From a checkpoint of a small transformer trained on Wikipedia: 4 heads of 32, normalized queries and keys.
Each number is 200 + 40 x the weight over its row's rms, rounded and kept within 0 to 999. Layers, rows and columns count from 0. The size before them is the row's rms in percent of the matrix's.

# layer 6 MLP down, 224x896, rms 0.0542, rows 0-24, columns 728-783
099,168,137,224,179,134,180,119,227,204,216,136,230,242,261,243,167,191,105,241,157,218,220,226,199,270,209,163,191,204,224,188,236,171,172,190,116,196,121,209,122,168,289,212,219,130,226,208,137,201,192,174,214,275,201,223,172
103,165,156,196,265,145,221,215,214,239,164,212,206,174,270,244,142,159,175,184,227,242,206,216,280,224,166,126,277,186,139,188,101,270,222,161,134,246,222,146,150,122,177,216,171,120,160,248,136,205,187,187,181,193,136,205,246
099,125,275,214,184,228,221,254,122,187,240,239,212,229,175,221,237,226,163,153,160,191,242,205,219,162,208,122,168,207,189,200,210,220,221,243,205,223,151,200,241,169,206,213,201,230,224,159,341,255,166,228,155,119,184,213,170
100,142,202,177,187,181,184,194,151,234,264,165,125,182,177,133,183,225,146,145,165,153,273,243,177,121,176,152,202,211,251,195,147,257,237,270,212,172,211,167,226,177,170,105,167,177,177,232,161,188,247,255,208,174,176,200,221
103,169,204,210,171,184,262,172,192,144,218,224,185,171,215,106,234,173,227,186,171,164,242,196,209,207,138,168,187,218,216,105,201,171,184,216,262,260,157,156,141,190,145,275,251,180,237,245,148,261,166,179,224,116,218,192,143
099,204,182,167,254,213,236,199,211,270,171,257,278,158,244,211,303,164,145,178,154,188,215,176,187,159,190,180,271,264,266,182,176,202,189,175,164,212,207,168,284,186,204,161,101,231,186,227,207,216,139,166,123,177,207,195,168
095,201,195,198,205,201,140,215,247,155,164,171,278,110,186,258,177,177,189,230,249,203,206,207,166,227,238,216,183,152,182,171,227,213,186,151,166,130,175,176,164,155,182,208,229,187,213,191,181,188,197,246,167,169,182,201,209
101,213,179,153,209,246,167,124,232,197,177,216,232,220,244,180,181,178,189,163,214,194,213,173,202,185,216,233,240,208,204,261,238,207,220,223,158,237,182,185,181,265,131,196,223,229,181,218,186,168,228,203,108,195,192,221,196
099,159,200,219,224,107,175,149,194,273,188,205,190,214,197,195,183,231,229,253,223,290,199,174,168,215,168,154,194,213,160,188,263,177,104,145,181,238,191,276,162,207,210,223,224,238,220,179,229,201,230,261,184,262,169,182,228
103,246,219,222,114,163,206,222,217,247,126,176,173,201,201,166,237,181,197,250,188,214,174,268,217,197,213,179,255,143,121,189,223,185,184,190,183,199,178,201,274,224,239,212,210,145,93,207,192,224,269,150,167,159,123,212,221
102,175,157,246,153,184,220,214,198,233,185,81,174,199,216,136,143,203,181,130,184,151,215,185,162,302,120,240,217,256,205,188,194,196,188,155,155,220,237,186,214,184,225,179,222,183,156,106,200,154,182,154,177,178,172,205,202
107,164,180,211,277,203,175,210,166,169,93,227,231,202,161,204,228,243,277,172,168,196,198,226,278,203,212,226,258,222,218,189,269,197,179,245,209,181,258,164,207,210,185,167,222,229,218,190,167,129,207,147,225,285,194,164,193
096,262,208,157,75,196,215,211,239,232,223,240,175,174,177,195,229,127,87,195,149,163,223,178,182,209,197,204,225,219,224,167,156,120,160,177,232,271,231,201,190,203,234,270,154,190,160,190,247,160,179,180,163,167,175,230,215
104,108,182,228,207,150,216,237,148,181,218,247,197,179,178,170,216,181,215,220,197,254,223,151,216,271,179,246,225,153,265,160,171,197,148,220,117,193,180,246,142,216,166,123,161,193,235,166,166,198,214,194,210,193,173,213,203
101,294,245,140,188,207,216,224,205,125,170,164,252,170,159,166,238,128,174,223,158,182,249,186,195,228,216,172,225,231,233,173,228,107,172,229,210,192,230,202,262,242,198,177,153,215,159,258,129,117,204,167,161,157,231,202,98
099,211,160,209,173,199,209,202,189,203,190,155,212,159,238,255,138,273,179,173,227,248,58,178,229,236,221,271,163,222,185,194,205,195,243,285,209,202,182,176,195,123,231,169,251,231,234,257,261,227,153,258,139,189,149,206,244
099,217,232,203,243,171,177,205,177,251,273,196,201,188,208,230,181,246,188,200,147,164,209,200,185,107,237,171,199,155,163,155,285,178,146,287,203,195,208,183,193,125,155,209,207,197,212,257,219,209,246,207,174,131,220,196,217
099,212,182,162,153,174,102,225,174,210,170,196,213,138,191,184,224,154,179,224,123,226,249,264,217,227,195,200,163,156,161,221,196,195,186,212,271,287,271,185,204,98,217,230,205,274,172,241,197,209,181,230,211,224,246,216,167
101,220,157,213,205,152,258,195,146,148,154,235,249,238,166,230,200,129,243,156,212,137,194,138,201,196,234,151,136,129,211,280,245,180,234,149,198,229,129,168,252,205,201,276,223,210,240,244,262,128,189,230,181,190,248,207,197
101,185,237,164,173,129,121,254,269,250,230,245,189,177,93,255,218,147,234,82,203,182,212,160,230,224,185,231,221,170,225,168,211,153,224,154,186,154,299,235,264,167,232,242,192,155,190,107,200,201,236,190,240,240,202,206,239
104,217,180,248,168,193,212,211,261,202,185,249,261,226,112,286,256,157,59,183,214,171,239,170,235,176,217,195,171,212,153,227,159,260,153,183,197,215,222,268,223,196,201,184,217,140,177,232,159,183,230,179,209,274,182,194,213
104,165,211,167,187,180,198,129,237,223,178,234,175,284,183,230,221,184,291,220,207,204,216,131,243,143,182,181,195,222,181,185,219,205,231,155,214,149,200,171,155,213,245,182,154,214,185,250,245,177,209,220,204,246,241,212,145
099,257,138,204,186,144,170,102,239,180,227,110,210,161,196,270,193,202,189,182,151,259,198,222,211,219,195,234,93,222,197,190,205,169,183,287,236,181,226,247,179,218,197,185,228,244,263,160,191,223,184,218,219,226,191,196,223
098,134,240,302,284,203,187,289,130,215,159,232,151,244,269,237,221,188,227,221,157,231,224,182,267,243,163,191,180,195,247,148,143,251,205,158,208,191,200,254,207,237,264,192,238,280,169,247,188,255,195,195,222,258,168,193,178
093,224,179,241,145,269,180,186,212,187,200,181,132,190,184,202,273,170,200,250,213,194,190,268,235,204,162,157,198,271,115,194,204,221,184,187,228,193,174,121,217,189,174,210,297,214,186,221,175,140,178,139,222,177,156,213,143